python train.py --n_layer=8 --d_model=192 --n_head=6 --n_kv_head=6 --head_dim=32 --d_mlp=768 --vocab_size=1024 --activation="tanh_gelu" --norm="layernorm" --norm_place="pre" --norm_eps=1e-06 --positions="learned" --qk_norm=false --attn_scale=0.177 --bias="all" --tie_embeddings=true --parallel_block=false --init="normal" --init_std_qkv=0.0248 --init_std_o=0.00621 --init_std_up=0.0248 --init_std_down=0.00621 --optimizer="soap_variant" --lr=0.00596 --lr_mult_o=1.16 --beta1=0.95 --beta2=0.95 --lr_head=0.00546 --grad_clip=2.0 --warmup_steps=200 --schedule="wsd" --decay_fraction=0.391 --decay_shape="linear" --final_lr_fraction=0.05 --batch_tokens=32768 --seq_len=512 --doc_mask=true --train_tokens=234100000 --steps=7145 --dataset="wikipedia_en"
Each number is 500 + 50 x the weight over its row's rms, rounded and kept within 0 to 999. Layers, rows and columns count from 0. Numbers have three digits each. The size before them is the row's rms in percent of the matrix's.

# q: layer 3 attention query, 192x192, rms 0.311, rows 163-191, columns 48-95
# k: layer 3 attention key, 192x192, rms 0.295, rows 163-191, columns 48-95
# v: layer 3 attention value, 192x192, rms 0.306, rows 160-191, columns 48-95
# o: layer 3 attention output (transposed), 192x192, rms 0.296, rows 160-191, columns 48-95
# up: layer 3 MLP up, 768x192, rms 0.346, rows 0-67, columns 48-95
# down: layer 3 MLP down (transposed), 768x192, rms 0.336, rows 0-66, columns 48-95
q163 102:525519463492435497469484535564539500462541488595499351545503418477441548581484514497490510468476456452517465496463453555425500380436532553444553
k163 101:531452468538581569525473557533523502475509510441532476427531466538481521511398496447518547409623486455495536545477460571448435510465475393440509
q164 099:598547454522440573532489441508505490489510515629573467418377541569460487451513461436521550527514522410481512586574453544499494583490440492460542
k164 099:524533508498489528550560470462454524496504526506487628518448530474564437504472495535553442600487479523443461622528507556533381497506502559568496
q165 109:512502515530506453521569531608469454513481466463535493534556550452543530596529488516477478489492471586529549576508428389389514530564481441581467
k165 113:505464495468496446515449499513423485532525494572497427514526349462463476485533548538441503496563504588559506458364427454471555503536568592580547
q166 113:582511515445525504511412484499466422568475495548448548596544615579490501529499435477498551564493451432457516598515499470435507449540469499425421
k166 109:452590383503384457492481448548464457549444404524586484607533526455563476553538506564509540472512450527451479507460488519479545501416555496460473
q167 104:477512493526554569581506485495551530546529502498548476492460476477502499457504497468481459406445567442485517459508555528539627490526435487593514
k167 109:505544509535443521497578497397558558506556558472477474429439414541493482449444488426513489419507590536599408551526492525528628657500459524525516
q168 111:470551581547516536524464451490508580554462514459507443567471558421458518532443486471615496470396584459528509466628480521489498599444539606533513
k168 114:426507518540583467499518485486485481471527544497550513455492458488481400499459566537494580519493508564499563604446510522470502554623540497529442
q169 105:409482470582545449628475393534479506521482479509510518518532490568478472444493519523533485511546460573446513462499559490546398484474526451540497
k169 100:471472470543580511501527497470454536522596524536474514510478396514423433516517522508645458528456546592485446483497471489501464509462448539561521
q170 106:440394548519374540529526547481523557434502557455511528592517558475488539506516453502553555534493516524458444499444561461453542451517527507549539
k170 097:404538497508473489531534580503473567484505524385457490558599446426483493465525533477547530495538529483432458441470484464501512492444559488441484
q171 109:491505532530394502469436469536494490516516579512615476524536459459498399471576466480487423561556474486538470465516484422430549482584477501565422
k171 114:467584539456562449526475475555395522492499408441464467514436537487444443532433574485526517512525497509426519447476504463470490549454480594482546
q172 110:468551527559464469501463468565465583455559483467542461479593574417522529626515459589565453445565509464465486447583409519536502496608453493515501
k172 107:526530593489552519450507474484476419503493476511544504435462511526513463512496554493538544545487497462593523578547518500556459501595541532450463
q173 107:526511474434516583538497465500579537463594613531517528496432525530456503495525587532575476503487511468510429493535543475549514498509536594509548
k173 106:496448479431503512472548507460401491547421410467424539577477457498467435475536463521504422477500469582527417551524544496464561540552440488439488
q174 101:514481449524486473516611478483532479514403472547500503450437557547546528519464461458479500458491554495488505486539571527464598588437544464496549
k174 106:466528464541525574417575444481485454460414502536522509506454587511558481553435551459495583523487509420500462528439548468491538497510560581525521
q175 098:462583488408539539524538535567506527587391451509591578481495487553472519476581498508469449441597517539510496562565466462437408535482546550465560
k175 099:484536545536556503492534532437481502525536578407544455439461395536504568537485529540475493471530447524405477473457491531522466474430456546520608
q176 112:485550521538590485495497519522464509534510502542464611508508476566586534526479503452553561497498538554526500446628472508483525485454415474470478
k176 108:551532423478539427563483402518485515455524621434566477481446500481479436416486479514561519491506501506570474544461496510517476523527567469454461
q177 103:452449491462486509555564498532475467558583421441521474453404504410474489480469522452507503540362561506530540508467494533505510432481603452538522
k177 101:517549471491417479529520518491454390530569468536465554557544560599562563612442467504465506427484511534448441506500585514482476513446433520512471
q178 109:482510458477514404513508491544481504487439457581480496494409469579484381489498445483484513530552505444454467535477494518535415505457395530514491
k178 108:435492481568598441504457504540383487484467475624433562494462511572511555509567510498471462502535498516392546488496484438528508485474496469516443
q179 098:469507581475513553574524525463487537517447417490502436533435570476569501523475522559535514557609566563356556431453386425458541506547479582414522
k179 111:445495591527493437489421508509467503533435473416437500558530543469530499496462358543482550504510467505374480520472534393451529446505430502473383
q180 099:474549501488484585569427429439618544468494458400441489508447502425460519397507455562459433637473511514524433460463441533554491496526520509549452
k180 104:542561551510583558548629516450535496562458469453536536488474505527505445549565535468518497557493470497441495405439521456634509499515498448403473
q181 108:522498519547546489475446475527396450598594432504468529651533423541508445536456495510611497397529487469536469484499531528521543522503424526505629
k181 098:523504563538402487481569538514555514552482584480472558477494487543456496466628503514469488474589587508438483486562480538570600562450432569583545
q182 104:531511565509489491491405474554437534491561439497524485464407486581493428490594472603561493539443605590474515595564495517563493512487480551508490
k182 102:496574509444615496525503442494476434456473508426493532502535452500483473496446514540527484441506469477430593447546541468541531530479473521529478
q183 106:488481525511463594524560407436534571493479506437533547496480465495536432644435521615479559476530585475542398571523512454505492480564395449536446
k183 104:481519446502532534552508536474516500531452539570516525492446504613428493468468509490415550508476459469578568538454520452453543603484490536535467
q184 109:482514636400521543518534491427529524511449516553510516421421481406538467485441502504517531512505419492432587512479478424503403546465518428478367
k184 089:607502490474542467410387532511538365579493413543521541529521491466450573537464461562482509522419436506473554391470555462531401470574565532568516
q185 102:503478463463506539454492500525549568414450565436565452551519486446492438461456515526511543527478499564534595517515531484488578509544476524519476
k185 093:610478423572504478488509547493447385501534519432468454432589403558478448459532426508457536466483561473499508466469507455513497523411483517515581
q186 096:460465554419480578469439572360487525465648482443585536504513522468516481539542569464502478440567539446491518560593465496506613514456489432576561
k186 099:498564586480567543486524474500457456573550549517494492552487566511519525425485502489458507490450550559494534464449505476436465583457507562450489
q187 096:505466493472466538459484526468511423568554599474610515572465569522501484490487454507442542452483519542513511491503536563510459569491506554490463
k187 107:529479494565473574504530442509462491442556447502390594438544516561587428399423527469564582488480483441540504583409539577476490516466521509445480
q188 100:552556491546552575464504560452469502541541540574471486524489488460501503523453411521485515512531514532526456522469541528532463515538517520496498
k188 107:497461529541547501502494472503529522447376528479526448496449479498483543488412502610499498426515482495487541540486463515474550480492530556534465
q189 101:486532443433452521494435504484474446466562554486488433578487556660461566444369502498569506532521495512615559451528519504524544503474456619534498
k189 094:566482469573533514451511539461555479485529540483464424501515477498429580490527454522538402511411503482608434483516497534418542520492460501452508
q190 101:454480451471518478524468578538552483485455446534538454516521449323574524415522418405492489507504532537529448502419543530362440458552555446500445
k190 110:530565502432499524607451581497636488535488408469520463492379503515567511594551559497482490462523473448504449478507538510506534396599509453521496
q191 101:464544356489506447471435495412484554435445549501540487360425520532506587506526468549489514552391434559456454518600561504506543477530499547601459
k191 099:501642412543537433487537466520458493523534531573440495488464509498432488578452467467528584499542503574475599499486474514587533544473531528441463
v160 111:426530487437512334483475509455458546539455511489521491584557546490403570506484465457509518418430503504502512551459492515450595509516483578488518
o160 111:597498452455506508543469577530492453495508456495549508417465513400521415460429521531508422573523450514566470499441485464472419477523459457509486
v161 120:478422470520538486605499544481481421568495573452571488531545556414489465473535359551518444546526524591477424446463547488466552455570459473497476
o161 112:483538486534623559434467471499565573560506482517465613474443520545509566449429446488468492481514526408505557506545483442429508522423457641521490
v162 122:502516525453639589492476501423491495484460508493510463458507459430522554519421460588488497515562516483435545562449505537504475480557530375521458
o162 117:534431499508374493460540528638390550518523502484454583463533510501488462469515486446503456460607458496503446465498516407546509525465457546485500
v163 117:500493506450488537479522424588508510473553592506493489543460543475497520478614467451547463445530490557557513549472556413467402470612461518397588
o163 116:514490507495605452548532580464586520538556485501605570445513425462525426544422516547444531501455489465504565461599538610515601566397466557571424
v164 117:474501374506534470478473465532516495443551532418531497483515579538492480426502484486526454484491493445512529427540418454534501507501530519555484
o164 111:477559599459456545457379429502498484512449480473459499511434477441501576528480494520527455455531472517503431499473527516433495468454479490425462
v165 114:454536495513485531553497551468616427560457442442541501542482510454590514458523473471521526527452619466509457383514554485472484482578517582440344
o165 113:514474519520447518496533476562439532497444586605479487521441451500442516512442592521491422509522509570508615579509510522518429551464524489521574
v166 118:536525517485472575435465525463543500423490497461432473602606416476481432466539542417509521385500475459602501524469498520610467547553542525535498
o166 111:511530472509540448592502469559443519504637510481501495410431517602488467538489525509465500713477457497482474464499462407486497438445487430446517
v167 117:484564555483463518418556648509562424548422551417471519588513552391466491592556525513549480475416505539601466481456547525482517490501521493498550
o167 111:498475538462558507604551427479487570459490469508505482409482514544523545516471564495482481485520442536489487507557504502601508466424451516531502
v168 114:587520445539501522509508465478499570491412523489511514470445492462509431470542411528404558553558483409493498493515444516599417518399519507559558
o168 113:470532548389527626429497490463496413543552455505608497501560483505520519533430464495486500521537459552507418515475487464451570473533449485526432
v169 117:466484438518576420544399561498502532449529448527494503527490620405551473368475457424409545503577559478454524415500564525553597456406571481495492
o169 118:652478511544499568421505520565486450522410545593496487481538495574526515590409472522512463496547440489555506590454465461493439505512444533525508
v170 113:566489518525455522419480504511563693516536470536430472527529539465463531469452451554494525448484511518503423554577462559573621465497477500530576
o170 108:463521568496542469534530486492434463486481494512536411419514537498468554546601530493506504517509512502488629429433465442447513591575520581502520
v171 117:531473614458526508429533578481528514506468454520491569472516512439515445413468571523491477471601485478516461399525443403470480512650494532561577
o171 109:503529453562510492442391406457491504456489533506476501563461527556513563536607564424565535517393501527581546521537553540440502490437472476530451
v172 117:489485478598474403466446509447545572519456511467414550563423520557522450476473495584484459479542492502504443569557496556492511468484527541381454
o172 116:469497541397469493623555432521505534556541468530596428353504531543623495528509515449535547493482452508566495460484416473458465491532435402541559
v173 106:551476461476536456415488463477532501484464489573478539541437586533474428472545592462538419405490452571485510438517554502511598501499483502520451
o173 107:502493534518532565548479537431434558499471514405551468496466546476481588519419536644411607545495445497568498504473442534554480518482536399385571
v174 117:491488475516479633456457495487535529503461521534537454444439442496526545545463424475592563500487498573495549453441548470487537548456510561484492
o174 113:481559484460508473609512491477446466545439516450555565554479514483523439594543493595385432541517507466525492527491503534622542484515470525413521
v175 108:494422461513599578478582539580528459478507430495442417628472519444496478468430503438482433591533542509515466518479446454512499524435519472486516
o175 106:500536547501489469469498431514480509486519518471551563441467521484521524587468496435542619506537473520433472469518474549524541519485513511520512
v176 108:547463494465471427495538556550546479484529552532604504495483481550518533473528481555576484397469514669517485470497538486496504565441527489607583
o176 103:521594523443465573489471436437511442481474480531513489501448521525423488551506599411433474583535485382431477408517466555458539422570460426476421
v177 114:521643544476470498427543494554450599585582524526502505506440485525535507511530454546527473526510459462512589511558433498396494406587464564465533
o177 110:528413496467570412457487530526571519449488516468437450443531519452490481492456546494490564504507540496525504417538505588538536571423497348486440
v178 110:512424427606552448526540474458530420569391529504508558501541529494513494458531543516470444448534582419430527527549423568435540487475496521421538
o178 110:432550516471540509512500435490561503502555474523574480394542404537475560478507450463605488511518428628438498507533478484493481512481563541482437
v179 113:480510524432512513479514523476445493564506510516442484401490503596449521484491541448447481528530508492485536595464594538468408383522469506540533
o179 110:516477578504467473547490412573596498397518532411537527616540503505558429501587531552514501469505497527482450410538503563475543558550502554511474
v180 108:528541561540441514523595404513589504511564521524528546568562492468495389583467518419513419525477408507453501468531476541543564534414513530509400
o180 106:574448437400557471554478581632382527536452523481520423466475511535504547503605396512533612501594576435537457552446565477527437428520572521442484
v181 120:345547521472468482518482526358497525477600497530452454571433582512501453579497470487492424504480425517477488553487520491511585393514434443582502
o181 115:525462534479543458473566492536474570439388534504495490471461376520466483531506514494509525471526550501513592478432466572534394572567572458548532
v182 105:438501532514533556592523476499549507458518504583446508462581498554491412489483537513484513545539518396493399457470530517506518460449579451585513
o182 109:501574538457457465426391453549477515458515564330515513510400396531538527536518414532548435477501471566420456564481489567441470556476502506513508
v183 106:494502572491510487499501477496509461590444460490440521491475515494484548586540504421450433478482574543513501451419502524515399461459455483512518
o183 106:528474444599548496549435521509574489488504603558528539484556471527488513433507516454534582553566439490547530497509524462460569549512477499477466
v184 106:512452526548466439462446537509600482468438441448606604485446461348530505473461564400412504431470516463561508505489483565492593583577489507492527
o184 102:480565529549531534415529472445442533529528508572432383447520481548512473579564501630545493490515476612453518467510466439571562446548565497451514
v185 124:478436516497437525604528440478533511514462418518478414559465480438496509528458408554583529393524464506482522542411464539492357560556487435443511
o185 118:515556433475520476411555571524518462550585482510447502464564456475511533517488519470422410538559395514547484501553500546504542475468581534447509
v186 113:450439419441517512437496492536488573388540441496416528460495527563474561511490482510491508422388541400556538536626445537554524505517490524463415
o186 110:512485573522518538519478562443468442586560582515479539586475483523570535415562559529531529559617479531511506426415506483448546541536500460581564
v187 118:500547474549570488447463493431485539523517572611501556476394472520491467519509539396488502537557531320498424427547539480517535505590510499527536
o187 109:512446576477542482461462474528484528448515480335469525546532497402490565563493494549493520516497475601573588484521427492528524520641467528563546
v188 112:473580517460519490435367478460453572367497470455495577456441583489538543472554495521487526503487505527422515453571572463495434485536525576483506
o188 106:429441564540568537527511523536646455500471531524503434482501542494443546456521545578524457398574462437579473442531462533530559531564364458472447
v189 116:522493407518453521549454564523470442474527480567515416481428529525592556499548536541506501475570554513591502535491574465470452439430465441584448
o189 112:479543571459495519536534485482535475470506564467452516528550499459493457512543432506540496547474396448535580529547537468480524503529454676570505
v190 113:515433468478532444455454460392470483470512501436445444498528529493563561503527425557465435485403559538520534487615509536528511491424608527404533
o190 109:408546502551554599503512534595449538547464423602460548497464480495472427515530514496496583529509404452455529520474425552459550503619437442509522
v191 103:494471518546462521494500445403519495499554481508459494620517382536415475429544537420415480509633533455535434523463515498560590500479538468489468
o191 105:528480439502585448487413586510454443507479504498477528474512575452526498541483511539460536439457432523570534460493429434474465490556475426530523
up0 093:495498515517490500496459566597535431500461511530501450555491469428553479544528537505481428504484483478456463485569498539563658494455572523535420
down0 092:511452434483557450538425503539556612478539528463427553498504536545517501553621502497544409496505463401477488509553562472450418521585443413508577
up1 104:453482480489503554516485512559520430560504552562379481479607467472530470565423507484614418404403492518522479553495438454556495505447425544498433
down1 110:512402486501556397514481448434488554503520518452494530499450545525577557592516472455497416481526539446503503465556508535478532423498527485618445
up2 091:518441478463509561571427423481559478496518466526627567519525507549504491457518481525580570420555464504452486477544455514435510499547488493482447
down2 096:581583600532425536484649477568448482468510515541498439554474517539519549423527497535459500536487531443469459560490528517468454445531507570539455
up3 101:457537508548515429514483467538511561552421465562512496487564516524477428469571511499516499438492433615462464537490504514465483489521496577526447
down3 096:501494510481504534504504490433525522477506450466555433475480553527478475482516463426430477502625565569475565475498531543542646506336521408550507
up4 096:491429495505521540540508542419571507576459505483509486426564509539566475525532547481540568507460461501537422528522531486556456492427535473460571
down4 101:529514410372505442434564562486470534526598605487432490514508546520569491589522430520390468416448465489501641459503530509488385482527485424490373
up5 101:539503536567498504512444496475601481483552488506506565404516503495502495577522525473440480590531499525488439380505552449422518517498483483544513
down5 108:476498465505438501434520564513551542456438473521505479482539564489624523521482523493411473541577573504473460497697476536565405476444522471522459
up6 100:559423540468536476478507535573512452599494411457394505524544566496405557533414473506507496566478466468604521447497476435539533538401483514509445
down6 089:440521437620467593563518433449543573471448493559492404487401491491491590458534562437433468484390514532469470511542458625420453486467547477477487
up7 099:507472488514573469531466587453505632529451434495521504371454397523544440615527471574456477522489488539487526477469594515496351475451561532526476
down7 102:484470471615430403488443463544523445449589542464465449401515566506536444530549502455572527415537500491455457510517437436463529488523464488566486
up8 096:476443428445466509559500434509553505570526629542522446501581487568461421435543583486457558486454440390412457471522516566451514463472542502496510
down8 096:475448507508549516514534561368496472480466530532461484529432498464408492504543460586515469573519510464597417485560513571480506594484436559513524
up9 097:502567479517461494507497430543505581420573457521512532525508458458469461448500444449526508467495408560560567455501449478545620453530510506543474
down9 100:525518491473559518527584509494508496523550461456495450411559467531469505509498542580537488564502502556428556484494470533489557484462435505438423
up10 103:365458459481464572561503509492522523525473496490444465470432445578513524570557500471513481415605559522486442593503445496491539516472571496519492
down10 101:450500513508526644462483445510506465459532430430562544526472532544502500422441487487495491461394516508597505545420435605483467483526484468521511
up11 130:595531480581384503483474565419518569552544514554484531549523555486477394476461536463527553491406573453456466595463530507501479456429566480554464
down11 104:527480530556484502447512549569507550458499533590483532468524534580463423533522460546462533431481561504423527541506541476474434444435517466485500
up12 099:464578525447448477412442553487390526523485539495488437586494460475502488447590452407511447508541515586496552522497576420436519490491476528586486
down12 106:521387502458439548524486449458484546526498530463407480481564508511494580446515575505553565507514572616524362568493426439460475416534426545624585
up13 089:498483460432528458480563527523439507482444469460464587409519579438448483569499498508411518462401470508483525526555548481474466487506598470472511
down13 089:484427477550583463567435465474450587530554478560518622505429518541595488582589481514470461551445473542499557383495477533441541593535492521466499
up14 104:512556436461519538469454485485485542536474415556404458577505502491501449543574497479432429339530502488574534596544489580551424552435483475496440
down14 093:590510456535449502503479573462505474475608461476580535527465526519461605509429472513542511593471588491397473514545443478512506565536453523503500
up15 102:488424543502477480512554426495518506445489477464544455464480507585514472475622553451488467490453516462491470470510542428391399566521514553481366
down15 106:498576438462453492476427489504595536597577585500486591472434520512588587410532527490548500528637403443431590522485511503444475496563569519449468
up16 102:455519501511464513449413519502543595515547480568542668553552455516507497515503510518538543371419570498485474442544504507562512439541570519489474
down16 103:400478456486519513525456497483473553612488423513540567479384439484505512521439543458477502362572452575533570447527473433529497506562496444545588
up17 109:471544485465474538556537577511438471512481421470468524529548442500449581546503421555526516492466496484521490522498440484478448585414546550573491
down17 109:460468441496513567470551601520511470420412473488496466509481453483501506463521512551506441484523590449503472566460527605502492613436496393546525
up18 109:399554511543411523526465453460497511413474425443557491454500429431511547455453581468566477502446505434424585488451564549539498464513494542447436
down18 105:485682530490458501458651510481510467558501483507480458567563526426517443489494632514543483544385480421558512522438552551457514485474390472416437
up19 100:453576467499455527546491517583535512499417526489475567472530518370470401505562478529576450562497503478469498416487487410555458400554488550461532
down19 101:474536533419484419519418462486462550496499491524508501445529448458563553493499508496585502546597489521514476554440462529454485491461426487467607
up20 097:550458436471570516513502551565491488533570488554540562517411438504499484605474529417559569517572436421436464462546453419483490415553458585446588
down20 102:417504539467493498475507472522554509499598516397485522553527438524566556481578471479535470526584339560501464516436483408548534496566503539462533
up21 104:491544603436425483525451509542538446496488517457512486455444516537489531533459478459575485485496522490565564536485609462504432475561538462492495
down21 105:540490503626411452480458406537487483549486543523446457549566467464417487539583533519437501466476467531556437422471471463419465460551545474549480
up22 095:556456467379465432476439560539501484444500529509490445594473426554580438531599485466538453397530496551545473488560502490461500575502462542515556
down22 102:581527557534565467578586527459484544535482450609534445532469487560493520510536422391459509480622454459493567492479474519452556517505461438484504
up23 099:491550530607489604532540598509511553440466507511485568456479489377481473512513495511461458556601526459536427489447503469441496394565515463478508
down23 090:554438430461480547559426443441567391599541521443527523448470497496554460448497465429461453463498538500442566480555456567529491481551551599546463
up24 122:544505424590527601470501435432593508531440518550550521465508456426509498565517460429550476447466608521453543495485435505450518525487599515513550
down24 107:531513444524550535391437470542524495527595510501551450437416576525483506481504437393458507474498452370519455495433525469516502498530508490464511
up25 097:393503570534525488466520462479618556512526435510541456452527501477466452521444509505494416417565422442587495472619548463467499445456518509522395
down25 100:526408558486525466577564501492482467462524530502523495352537531533479540497510530513570388506527489424384508467527631464466543502532606462519499
up26 097:497443461560393441549500466453510539441464372557456459602510511511453557443539447555432399446498427504508465543489467541498515500440508479501443
down26 100:450467431540415532497560624573437426512541481493535567440568530470566454530537530477471480483476551442516475462507445418516570540499514480530460
up27 097:447493505508475486454591459526429537475491514444472551579531429447370548393541476484540383399517497463507498476481562510478521525490473540601488
down27 097:402524551450590527517496538460454556538510598490525465484459531572474490446485476448565592506509482480483520491429492481468630500518476486512505
up28 093:524420491484461596432543422471538498495524534508518509511444478509556436536511565559451452519509448411450431547512599525525502519455557521415554
down28 098:443533517492541490468537619560476545473488541536456515581554406518457571507518549548451436524501515537578579495426431522518462522522471471524521
up29 088:525467567632508529491425435463520368519432544525494365517475553534468489505513501534478486481458541559608455514522443473566475519591471540491506
down29 095:444486462463513450489582472554478528488571446484434519531455465499473499555539525542534498556508445591509558545483621578368455511464574512502461
up30 108:510492416487506578594502566483459556523538495479540496549543510474478433374474515458461487521521498434497485600544546476569525519427568496451514
down30 109:454476569413483474527577471545502456589551527519513456572635582527481481429475523488558542448493541476463487524532508528508403480446457519510481
up31 108:452425539485598463513506528474473438471523419452531463487463443476452383471518538456541499502537503445528589518538526480489609486453599442536538
down31 112:472512580657510620454525561408495453440497495552464511485506477485454515503474432463431512521526542492547481431536483505497420546541480453367603
up32 095:447473543521461513533501551556510508462545480472580467459407545477452513509478558530501416513490510561516466523444456479467622458580477453436512
down32 094:437495447385538425509506430495515550456442493424481564501519536541468414435409509526486474447525493445538450462526505500547439489503526526451496
up33 109:518510480463488477489491452421481422478462477487562511455452399382561449475535423555478552474509403510406544560537515519487485569586531533498522
down33 099:497524470587422463460518476523502498480606551534437478566542526490480400607475482552456448492474448435595487570494507543559514462398452450433403
up34 088:433503523515462445497436552518517500451520511490459557496535536501552506594433438454567522449533556505543448513507461521451474457486446497460552
down34 081:446516514414573511482497465425498480548463491461462420435485456482417612365504516522501425496514436517468574524484555503535472512481506493583521
up35 107:577486549440476496411470544562479552513481536515307537540536513487490412466457622517464513602509486456466421585512455499522414630459591513565453
down35 095:440448620394544503516549504504518466533422534507560524462571474591488516424525525524560504506494396533440438500432572451464581445494468460422437
up36 095:481569533469518498590539475556527496480528461537598514484503522503549525578482535421453506481468481552475510487434439534517568556486573413564513
down36 092:502441549533509494502500481562488457576521489560539465566517475480518410499542391501526460544490567467492518511543431529515531484459469514576458
up37 107:426506489475518450523516583458492454420529471571596556511461512465470476476490502487507462455545577517435509443454461458469488521416492508522507
down37 088:529477516437509453547531459502502427466528487549511514523484517508521466551592464612523439481513515486478484518454548468503468486551525492430517
up38 091:517536514499555506402546461489528552420537479512483552493503447497497469542534525479485510524406488549604457453425424485499490435481531572497482
down38 095:491449484510536542414556554469488467555472460515503486504464483550489545461532503514528452454575490538597500546431557588400484479516373394516530
up39 095:538503435545551463500696481470520447457534515429478460441521432498407481472506571511538518442460493457454496425476512442532538474544477560526462
down39 098:437436566464639552429416485536447501477474538425493435516503455564529578465558472461548560517436515541492393502501398594507562430534504493490492
up40 097:543488478535485490471576528567466460540494499535456494508483464516444491547583516580557491467600441424463570460503407464499574512518431565608484
down40 092:556505484380547570433467403535604659530496487495553476480494553565437442500436505453482546557601557473548599600551508486484507515526556349429542
up41 100:533494472424436435491438517557444541560342532509470499553502447535537578542437463436585486578444441497556519566509500546510561524541540589437441
down41 106:505425555562444557470439393485475484477549542469510505499514542555585416479453546501503541390449554550475637511539556429501474489470397510494427
up42 100:533461491542409525539560434504566484424492484520485574512566487573493496515560420332517515515555473583588464497523495398486474577500482542454554
down42 118:402509419450514533467492595442477446536464573482468448480594503480480479498484473443456470542471547448460483463571472472517475450461516559516430
up43 113:498507473536444592518386416502541491547523454413589532502501442495539543538422421433535534497419499608524572606508529506476425405524477540440436
down43 115:478541507579495502528538479541537466440508495535502493548550488539479482494446640501526500423505571514477438405532469488518436505420448524473494
up44 098:559517500533483470497516492430397452485469499520502447423428620548474466458559462417552448419507456530527544581509388478554566515541502450455541
down44 105:530516449454560506468581467503496471567416469497468435502408563557396464475535511430482490468484457495519590477545495538468558467514515436441446
up45 106:536511511460546512572567436437528454524499473510616555503523541529520549578562534456426570493473541522459462584441501389403474512500538504461585
down45 111:565409457491554550369486559467514531482448496482508494461519493530426478504511466412469441412551564468495479517475569417450480543578495568516528
up46 092:543511488499491466509505504541480489472508499467433401432544457558562525484502521505434463549514500467427508503460480474487516504482453546445484
down46 095:431429484463549503447576389584423562491580505453468499415515506528483494639552468487506473490518398503538543499462527431470409571435560417571585
up47 103:551505553513518562459488578553417465499542438576518543579458455473550448432550449524529458556624500530590442491550540494542498422520515482479515
down47 098:470422469558448454614523474434525483452525475556473488515453553494439510473516466570492580523491466448571519487488540585513514612494457500573524
up48 104:479453374468586390490419484516458564403528506510495524523431478460398451592537457485581467419447538488540481455406526465441515556505616589552595
down48 101:518470517415480472415456530459582518491454525592609560413489457523437500482533476518538444483445402534637535431445498464453527414481428516389506
up49 099:484469443552511533405513453559441448452424444554525453473457534511575451438505487421531546439549495550519476504444454465536421460562460433458481
down49 114:453386449390489476432496542482488640486479491512486533466519607493503598420553552421539431520561492461515603423560479526492483546503602465594531
up50 097:404548523519465473494517467431422486498480549542541574430560522552483593526543562443433536502491508482524558414486480488418521521518513490542533
down50 085:552483502455525424531448525550517468523538566415559496532563443570472477543503525493522467493526533551430465493533481518538506521466473481505484
up51 100:556526398556520419582596490499446504509548498487470502491543490486453527441513504546564498511495485495446477445436553517518495486546510445552415
down51 099:581470480506526480506569589496428502431542442513593554458542542509538577572571545495517484534565525455477555419452496419463547495451469564485552
up52 110:492542504478597528500531542482550530505470414548497512416566562381593552438533585491526534454463499543472500463492544516511509519555645482494398
down52 117:505478486564505479492384478489459561501419531574484553505516542571342510451410563473384536414541524555513463510533501511496531423482416474497557
up53 090:411528453396471421401478465501487491473477530501465413483482477580581490470552464604503540471496522504444483547559517452503523501490539533431488
down53 096:491419514446460515571528548505539444432532472437462491544405475475444509508480441583469523628541519493473446568533584575464514509559487565530448
up54 104:457560485602432580556510474523505489598531511432537498484582510558523492458528507480584399530515419592497462509516461481548490439482492465536522
down54 101:478473564441570418544511604490605498521456555481479479502502514511544601378469537417496550536501495500533492458459558406490419461614454413434521
up55 099:521514509532431439499427454500498524463442513510535605556573466450514476600548426414464460521490510596508436498534511410464528503531402582505532
down55 102:650522563399546436571501534518429538466520497412516574419505500500580450502472503543566553618593561466452453518515607493507534450563527441516518
up56 110:468517531471534560593494506462508393523518379489543596580420501482471466480442465502549452472480495589579510570523558410501460467529411432514492
down56 116:438516570529523498366451570539561421534427499498490588500416459543469487525494504438573486468466466525462464480479458517550406480526469504506567
up57 125:434483417492455524490487488527503407493473508537496477560532576507492472404547464532582508494538498447500542430552604528496525581484558570526485
down57 110:466471493532512564541420492529518464480506499557470471566453531566432430530471509543477555516495474453547440506412472544524472538408521559416501
up58 096:528532432477419536485530536493514529575468445404500529488632529446439473462444526505541466466506504522479481504418425404514521542428438558458471
down58 105:542499475460485627466438477480552540475435498414543504441511477472528470412528505458481537531533537444524507501456486530481521490560451497495519
up59 097:550473528548580417526517437543473440526503414476415522620467573513480529433571511523432459509568519500584470702494428439526516466469496557476610
down59 100:564506471437562406511440464525569432460526486469508514600483483404462537505486508544452503474512398465634509641496494529497474500446479432505510
up60 106:511416536549520548540527448556442481461439515505449534482511485518467509571476420550529591503527490576526474526610444534400529579508466524523447
down60 108:459538430535456486511488483520499489449468369553484496504510447425577480573483517528478496442566451575436425642614508429663404377457505504519467
up61 086:518478542612466496426410534481432386480492552468508559444444502485520549519571488455451461504502545458480400541489562506520504494476564564460587
down61 096:494469457538529460473522468555534422531575540537469524472490538443452550482553489567535527427599475514520530609488471547528414495421489509459580
up62 096:530469452543557454521494419466512484406478540509483469467504580508573508554555573494510487480467486512576553534547520571508438494491474506488474
down62 091:465481530522466473509446581471477544545483411478538529535575500530442445533471481592416496550496509500481516528444426473563471439410503542395464
up63 095:550431404548537409509536513485434413482545374564459501471542504556515500480489478504524567456436526489419543518504488555472511447522491524592502
down63 093:557448460479458423512441581495449530596479438504572532437428536409587530437581473488504538549474415554500519474478586504505434563557509446509551
up64 092:520487545517496429585511507473469519460537538399397584535599398550495525536454469528566413555528539382538551434463491488558492459473498399484424
down64 083:609548494628506624492505457556517552512544439450574490471429534482493517492543476508543575485534468536418577523546452558396556604553427494458547
up65 100:467500519501518544476435483489482512506511546482518436532505520539436491566446530595530463502523577477349528522478484424555592410496533461534562
down65 100:573512591535494468414414546544520596512522511487496583436587437581442523519441453556504489498568502462403532467463461517471553417431476469587585
up66 091:467554485498545497529526517411558401541481486557512603505511420461530431440499473528508523397525445489515426475586525466551439465423486487507513
down66 097:585462595548529550475582397534415576478542486527513414483469536493471559475540522506496409574529517522435515482407496514465531441557507477448584
up67 091:627480425550455430530476426423440604489437492438571492619513485466542592529515506501545504583521486507560535493481432533517446589504553445540515